Each number is 50 + 10 x the weight over its row's rms, rounded and kept within 0 to 99. Layers, rows and columns count from 0. The size before them is the row's rms in percent of the matrix's.

# down: layer 9 MLP down (transposed), 256x64, rms 0.233, rows 224-255, columns 0-63
# up: layer 9 MLP up, 256x64, rms 0.273, rows 225-255, columns 0-63
down224 088:39 43 42 47 47 69 52 52 49 62 58 38 64 41 55 36 47 57 40 39 48 21 60 40 56 61 35 53 49 78 49 52 43 48 46 42 52 60 58 38 58 45 59 42 51 43 44 49 48 51 50 74 61 52 48 68 72 42 57 49 43 49 54 51
up225 074:59 57 65 27 48 49 62 56 43 67 74 47 51 55 55 49 41 47 46 42 47 51 38 51 60 52 80 33 53 38 44 46 55 43 59 29 57 64 65 56 54 48 55 37 43 38 58 64 50 58 50 69 46 52 46 48 46 46 41 44 50 59 57 53
down225 081:39 53 49 67 38 38 44 33 38 45 39 54 41 38 55 41 57 44 32 58 58 54 67 33 35 59 42 51 47 26 49 55 52 59 48 51 48 43 60 51 54 53 44 50 47 63 39 37 48 22 47 56 47 39 59 49 48 46 44 38 60 64 34 47
up226 117:66 40 35 41 61 53 31 47 35 60 47 44 39 59 45 60 40 65 50 50 43 49 51 34 51 25 38 57 49 43 50 63 58 37 38 52 40 68 36 34 63 46 42 39 52 46 47 40 46 42 61 32 62 40 42 59 51 43 45 47 58 49 58 52
down226 115:44 56 55 45 36 45 54 79 41 38 42 66 59 40 57 39 46 45 52 50 54 53 69 25 62 49 52 36 49 56 44 40 55 54 60 59 41 51 49 56 43 46 45 36 51 65 60 40 42 67 57 72 40 41 55 51 52 40 42 50 67 55 53 59
up227 097:39 46 61 62 47 29 44 49 47 34 59 47 73 53 61 57 57 56 60 50 41 66 48 43 50 58 39 46 46 45 26 41 65 32 50 54 56 46 60 51 59 47 52 48 36 50 55 48 62 34 64 62 65 38 53 32 58 66 64 49 51 55 43 47
down227 117:61 58 55 59 56 61 60 40 37 70 64 43 47 45 53 38 44 50 57 29 59 57 38 41 40 38 47 50 46 70 44 63 43 56 63 47 46 45 41 57 62 58 61 48 73 39 45 44 45 53 44 49 53 45 56 47 50 61 45 50 45 23 66 60
up228 093:60 47 64 54 48 57 58 47 39 41 47 39 28 39 47 54 40 53 35 45 25 38 36 46 52 40 67 57 48 40 48 62 44 41 53 47 40 57 37 56 63 33 66 63 45 47 35 53 36 44 49 54 53 46 56 53 33 35 65 52 61 39 44 54
down228 093:57 33 61 63 44 50 39 44 49 41 33 48 49 37 44 45 37 32 48 32 53 54 33 67 57 55 43 39 46 63 66 72 59 53 46 44 45 58 51 46 45 43 58 44 52 44 56 56 61 56 64 44 65 59 48 67 61 50 37 59 32 41 55 62
up229 102:41 42 45 67 46 43 45 45 39 50 57 61 61 52 56 58 40 40 57 42 67 57 57 62 66 55 53 40 46 40 52 50 67 49 43 50 42 57 56 46 33 45 68 61 50 60 42 59 49 56 50 83 63 30 43 46 48 42 40 49 63 62 63 59
down229 101:41 62 68 38 64 51 22 37 56 39 56 57 41 36 40 44 51 28 64 37 47 53 37 44 48 36 46 53 44 53 66 56 52 46 49 48 45 48 55 37 62 51 48 52 56 52 53 47 39 46 37 46 41 47 44 53 35 54 51 75 56 64 47 66
up230 104:69 54 32 53 49 31 33 62 40 57 50 68 57 46 61 47 44 49 72 38 33 47 51 62 43 32 42 41 60 53 50 44 50 52 41 49 57 52 34 47 64 48 44 48 48 36 45 65 57 54 43 54 35 29 49 57 45 54 54 56 57 47 47 71
down230 085:37 46 64 41 48 59 61 54 57 52 56 37 45 58 60 77 64 55 53 49 54 48 48 53 40 55 30 33 47 55 54 61 58 40 53 59 53 44 60 64 40 44 52 63 44 59 55 44 48 41 78 34 50 64 61 49 43 43 60 55 51 43 49 29
up231 113:49 35 61 58 41 61 47 38 45 52 58 33 50 44 43 45 30 62 50 44 54 50 64 65 55 61 43 53 44 50 55 67 47 57 61 50 31 68 38 53 48 39 44 57 50 28 22 53 53 60 52 58 46 53 44 52 38 45 47 66 65 44 58 40
down231 113:41 47 49 37 51 52 54 48 54 46 53 39 40 49 45 32 75 44 53 34 60 54 37 44 34 40 39 55 43 45 44 56 46 45 39 59 65 36 57 48 33 50 56 43 54 46 64 31 65 26 47 38 33 57 67 44 60 46 48 56 39 54 50 42
up232 115:55 58 50 36 53 31 49 36 34 52 61 50 35 55 50 36 56 58 62 63 50 52 42 52 54 44 58 56 62 33 44 62 31 49 71 47 53 65 49 36 53 34 59 43 42 38 39 58 35 55 51 54 47 43 38 76 49 49 55 47 51 52 60 37
down232 117:45 54 53 62 54 60 47 53 48 39 36 55 43 36 59 57 40 61 51 53 39 60 39 43 52 76 53 52 49 45 32 57 44 37 57 48 69 46 62 65 48 60 42 59 58 30 46 51 44 68 40 49 53 48 51 42 62 58 32 48 32 42 44 68
up233 076:30 62 55 45 56 36 38 44 60 48 69 40 43 43 70 57 49 48 61 64 62 47 32 58 54 43 51 57 45 41 63 54 55 51 53 47 59 56 47 43 54 52 71 33 62 63 71 39 60 32 64 53 51 40 54 45 47 42 47 50 66 51 56 51
down233 094:51 54 53 44 49 59 52 43 24 56 56 43 67 53 33 39 62 57 42 49 52 33 39 57 51 49 43 52 70 42 56 39 78 48 51 47 49 48 51 45 55 49 44 39 51 35 61 29 45 54 62 47 64 47 67 47 55 37 49 50 70 59 61 51
up234 099:57 53 46 50 39 47 55 62 41 44 51 54 53 60 65 39 58 44 40 58 70 66 46 55 63 45 41 48 46 43 62 70 45 48 77 43 40 71 53 52 45 61 57 40 52 74 44 49 54 46 33 41 71 58 53 53 41 42 52 51 39 43 52 57
down234 105:44 36 40 47 56 54 47 41 45 36 40 37 47 34 46 54 44 69 46 37 46 32 67 47 27 63 55 39 45 49 23 38 38 57 55 52 63 44 65 44 45 42 38 50 52 43 48 47 35 40 49 58 42 55 65 55 64 41 48 48 54 54 46 40
up235 092:62 45 50 39 65 54 32 53 62 63 50 37 29 45 46 49 34 44 59 43 62 63 57 50 62 38 51 48 46 45 67 67 36 69 75 55 48 65 56 48 39 51 45 52 47 48 62 39 44 47 58 51 49 62 52 45 48 50 68 51 37 46 64 44
down235 101:63 37 67 44 65 49 50 52 26 53 35 36 42 45 41 58 66 54 38 55 72 45 48 36 48 69 59 57 45 62 42 45 51 46 54 44 50 44 34 47 48 53 55 65 53 40 46 49 47 48 40 51 55 29 29 54 58 47 63 45 55 57 57 62
up236 064:54 44 34 50 67 51 59 42 42 51 33 43 59 52 44 65 64 45 51 47 57 38 50 42 39 43 56 60 66 44 46 65 61 48 54 54 38 44 52 56 47 42 40 34 56 53 53 63 71 55 61 62 51 51 23 41 44 62 60 32 38 31 53 53
down236 084:75 40 27 43 51 46 52 32 39 56 57 53 54 53 58 63 50 55 51 59 58 62 47 64 56 54 46 73 45 37 47 68 41 44 47 52 41 44 42 58 46 52 64 54 47 58 51 45 49 45 49 49 55 15 52 50 52 62 41 65 56 49 54 63
up237 102:54 50 60 64 45 56 35 53 49 64 36 56 47 37 51 51 23 46 42 58 36 32 53 52 43 46 26 41 55 52 52 53 50 72 32 56 50 61 41 47 51 49 51 37 47 46 48 65 40 59 54 48 42 29 47 62 61 42 56 54 48 55 37 66
down237 101:40 68 57 50 64 59 47 49 51 55 41 54 54 45 30 49 38 35 41 77 53 55 45 47 33 62 59 44 44 45 44 61 49 63 39 59 57 42 24 47 50 50 54 41 28 55 40 41 58 58 47 36 48 57 37 56 32 47 52 38 44 57 51 49
up238 079:27 42 45 62 57 51 45 57 34 58 50 57 45 55 58 59 78 43 36 52 61 51 39 57 36 59 51 50 57 40 49 36 55 49 46 58 60 40 50 36 53 70 52 44 45 29 37 46 59 61 55 47 60 53 31 57 39 53 46 36 56 47 40 60
down238 075:58 49 23 33 51 57 30 52 59 67 42 57 49 49 63 62 54 54 46 58 52 37 41 52 56 47 56 48 38 58 48 32 49 62 59 51 36 58 30 64 44 43 48 42 50 48 48 43 59 53 48 49 48 57 44 79 47 49 34 33 59 37 46 45
up239 100:45 46 72 42 55 45 56 56 47 48 48 50 45 68 33 47 52 41 62 61 40 53 60 56 58 55 73 53 36 49 46 67 44 29 67 46 49 51 42 52 47 44 66 47 54 36 48 46 32 67 34 42 42 42 39 37 51 52 59 65 59 58 48 56
down239 096:55 46 35 52 32 50 48 50 56 59 48 56 42 62 66 44 45 53 34 44 56 46 45 53 54 53 35 49 50 44 47 46 31 52 36 58 55 52 72 32 33 53 31 44 43 37 46 36 68 66 53 58 59 65 55 58 51 55 35 37 52 62 48 38
up240 111:68 51 42 35 56 34 48 55 45 33 62 48 52 54 66 52 41 65 58 52 25 64 34 37 55 47 55 36 59 39 58 56 46 62 55 59 45 50 52 54 40 43 45 55 46 39 53 74 54 52 41 36 56 52 49 42 29 51 41 35 54 56 58 52
down240 087:45 44 50 56 36 33 67 42 57 62 35 47 49 41 48 51 43 63 47 32 56 37 60 41 61 68 55 52 60 51 51 58 45 46 37 44 48 48 53 57 43 42 45 55 43 36 58 56 37 57 48 59 38 63 70 51 47 54 29 63 44 78 47 46
up241 110:44 47 63 46 60 45 52 52 66 56 41 34 26 48 61 51 49 53 62 51 48 51 55 60 56 51 32 51 52 76 50 27 49 36 55 47 57 46 54 49 50 48 41 68 48 32 33 48 49 57 60 41 46 74 50 48 61 40 44 52 48 51 69 44
down241 103:39 35 41 81 51 41 52 57 42 56 59 56 47 52 55 42 51 53 45 52 55 52 56 47 49 47 32 42 57 55 66 42 58 58 44 34 58 49 50 55 36 35 44 52 66 76 42 58 46 43 55 46 54 42 39 44 52 68 38 62 46 42 27 54
up242 087:50 32 51 56 48 42 39 73 36 55 40 45 61 51 52 64 65 48 48 53 63 48 44 56 34 70 45 53 47 36 43 53 65 63 63 52 57 49 75 40 31 52 41 54 39 47 48 44 54 55 49 47 56 52 45 48 28 49 42 35 35 55 60 48
down242 093:45 52 52 30 54 32 57 65 67 65 49 60 55 70 50 48 64 50 53 47 31 62 51 61 54 63 57 45 36 48 42 64 46 53 48 42 67 76 46 59 37 40 50 56 48 41 57 59 43 54 45 55 35 51 46 45 37 52 44 52 44 61 36 56
up243 099:61 49 56 45 71 52 47 63 36 68 47 71 55 41 60 61 55 58 64 60 35 43 58 49 50 43 55 42 51 44 51 48 54 37 63 46 38 72 41 52 50 43 40 42 63 46 59 55 67 51 43 39 53 50 59 45 46 76 56 51 37 41 65 52
down243 101:56 50 48 37 48 51 51 43 73 54 48 35 52 60 33 36 44 47 47 38 60 44 60 32 27 40 53 50 54 53 61 49 59 36 60 30 46 34 54 55 49 43 55 65 43 61 63 54 48 56 62 44 44 53 54 64 42 42 61 64 53 61 65 37
up244 086:33 45 39 65 54 66 49 55 44 42 58 48 50 59 59 32 45 50 56 44 48 53 59 66 41 45 41 58 50 51 32 55 52 46 48 50 71 31 42 36 59 66 41 69 62 59 48 52 48 40 60 32 51 49 43 59 30 72 58 53 43 51 48 53
down244 077:57 51 59 36 53 62 55 39 44 56 49 62 66 44 61 47 57 37 53 40 25 51 41 69 44 40 41 28 53 59 55 53 55 45 48 64 43 59 68 57 47 59 50 47 29 68 55 49 50 44 57 53 50 27 47 49 55 56 67 52 67 45 55 47
up245 109:62 47 69 50 51 64 50 72 38 54 52 42 64 40 57 31 40 47 38 39 55 55 65 43 56 59 47 37 60 49 44 57 57 71 49 54 32 63 58 51 47 49 39 48 39 52 32 56 53 41 65 66 36 47 39 53 41 52 47 38 49 45 54 64
down245 127:47 55 42 62 49 47 39 35 53 52 41 41 48 46 55 32 40 56 57 54 65 58 53 17 56 44 48 35 58 36 43 44 46 54 45 54 39 24 39 39 56 50 38 45 58 67 53 39 50 56 47 68 47 43 52 54 58 56 63 48 48 59 51 32
up246 103:46 41 51 57 49 54 40 56 37 42 67 51 29 54 39 36 51 63 51 52 47 50 38 24 54 36 54 36 32 48 52 53 43 45 66 42 51 66 59 42 36 53 36 53 59 51 58 24 64 57 54 47 65 54 57 57 46 54 64 55 51 39 49 55
down246 115:62 37 49 54 58 61 36 46 65 65 31 34 44 61 63 61 45 37 52 60 50 29 42 49 41 68 59 50 60 48 48 58 50 55 41 62 44 51 42 64 66 51 59 44 54 61 39 58 41 45 59 44 35 52 37 58 60 49 36 37 56 51 64 50
up247 094:41 40 55 35 58 42 51 53 40 41 48 52 58 45 33 43 44 67 55 34 56 50 52 56 49 54 56 43 38 51 40 33 59 49 42 45 61 46 59 46 56 45 69 52 66 67 59 72 68 36 37 57 59 53 28 50 48 43 35 54 65 47 55 41
down247 107:84 53 55 33 37 49 49 55 44 50 63 55 59 53 38 48 53 27 67 52 43 55 53 35 65 43 47 56 44 42 48 48 52 63 70 60 60 56 61 53 51 44 65 49 53 58 62 46 44 42 44 36 49 53 37 58 29 38 43 47 50 56 47 47
up248 128:60 56 58 43 53 67 48 53 69 46 55 38 52 66 62 58 38 55 50 37 38 66 33 64 59 40 41 50 68 48 43 51 45 49 54 34 54 58 48 54 56 45 67 64 41 54 44 62 54 27 51 35 55 41 56 33 61 63 51 57 55 36 51 51
down248 118:45 70 64 32 62 50 42 53 58 60 54 39 29 56 51 70 34 49 72 56 53 53 56 57 63 40 44 40 46 48 66 51 62 31 42 58 51 45 38 60 67 54 52 56 58 46 30 57 39 38 55 50 59 49 37 44 48 51 46 54 41 48 48 48
up249 110:64 55 41 50 34 61 54 50 45 42 43 55 37 49 58 45 33 56 59 40 58 48 43 43 42 27 44 51 45 51 56 70 62 53 40 38 55 42 42 52 71 39 46 44 51 64 62 48 63 41 68 52 38 30 63 51 58 56 50 37 44 57 59 67
down249 130:50 40 48 50 43 52 34 55 62 40 55 58 50 65 58 26 48 46 49 50 37 67 42 50 59 56 51 40 53 62 50 51 47 69 44 40 65 60 41 41 29 64 38 64 34 53 58 64 49 33 40 38 33 49 40 45 43 67 40 45 49 52 51 52
up250 106:62 53 52 51 48 48 52 64 47 57 44 35 37 79 54 59 46 58 40 40 50 54 40 55 34 50 40 59 47 65 58 52 33 44 66 41 56 52 51 37 70 54 58 42 61 27 62 38 60 42 41 33 50 45 46 53 53 57 46 56 33 57 43 53
down250 108:37 40 49 49 53 72 45 56 40 36 57 60 55 57 63 53 61 48 58 60 45 55 57 38 42 53 51 51 41 46 42 41 53 53 72 70 40 50 38 38 50 56 70 64 42 50 39 66 57 51 54 46 59 53 38 36 36 55 67 50 73 48 61 50
up251 100:67 54 59 66 52 56 71 63 45 62 32 49 40 40 59 62 48 37 23 49 50 51 52 63 42 45 39 39 51 57 54 55 55 24 51 42 52 44 49 49 69 50 52 57 50 32 36 48 50 50 48 38 50 64 46 58 62 48 49 38 39 58 49 57
down251 099:39 69 38 47 37 59 45 40 60 51 32 35 34 49 42 27 50 41 57 42 47 51 50 40 68 41 47 63 52 72 51 54 56 38 39 51 56 51 62 52 51 57 56 51 56 61 45 44 42 63 47 59 40 49 47 57 66 42 52 78 45 44 56 50
up252 101:37 62 53 54 64 43 54 58 48 33 62 51 47 57 52 47 35 37 52 42 53 66 48 43 57 65 41 61 50 35 39 52 52 60 48 55 62 21 59 38 36 54 40 47 35 49 42 63 67 35 39 48 47 62 32 57 51 58 47 38 48 45 58 50
down252 118:61 38 43 45 53 50 55 41 58 38 44 54 62 43 47 30 46 51 54 39 54 52 62 52 60 32 46 43 39 46 64 57 42 58 66 52 54 71 46 72 51 39 64 51 61 74 65 53 36 29 52 44 52 47 65 56 40 55 53 54 61 54 47 45
up253 097:54 46 69 49 50 57 53 54 52 47 62 56 56 50 67 40 59 59 49 58 35 52 41 53 55 48 43 39 44 57 39 56 55 53 35 55 53 39 22 49 41 53 57 59 35 42 41 78 39 51 46 45 70 29 39 36 48 60 53 48 49 62 63 54
down253 091:41 50 42 32 45 42 52 45 36 62 55 43 45 35 41 47 50 57 37 47 50 28 46 40 36 57 70 51 48 69 58 39 25 58 56 57 60 46 59 32 53 58 44 40 54 55 51 33 37 43 51 33 36 52 50 66 53 55 47 45 61 52 53 58
up254 073:72 55 51 32 28 41 37 47 52 35 62 40 56 41 51 52 34 49 56 23 43 46 55 57 45 53 52 66 53 44 40 51 45 67 57 50 54 51 58 73 36 57 43 60 46 44 60 65 70 46 49 45 44 59 54 46 47 37 56 45 45 46 56 50
down254 078:57 40 49 61 48 44 58 42 46 65 52 46 39 35 32 41 58 58 50 59 56 66 57 61 61 52 49 26 71 37 37 59 33 39 49 55 61 53 61 58 52 38 41 47 58 38 64 47 51 57 53 70 56 45 32 46 50 59 41 60 58 53 44 61
up255 117:52 60 55 47 60 57 60 56 53 59 48 45 42 44 68 52 58 37 66 46 69 57 34 44 41 48 29 52 56 49 43 52 52 34 54 39 59 41 55 44 42 40 48 48 59 59 58 60 50 43 42 41 45 65 46 42 82 66 59 48 41 33 45 63
down255 124:39 44 65 66 41 70 52 44 40 67 58 44 42 52 61 46 41 48 67 55 54 63 64 40 51 35 54 67 37 49 32 42 56 49 49 40 59 46 50 49 43 74 50 52 61 42 56 32 42 44 69 55 47 48 56 56 66 47 57 55 34 50 45 58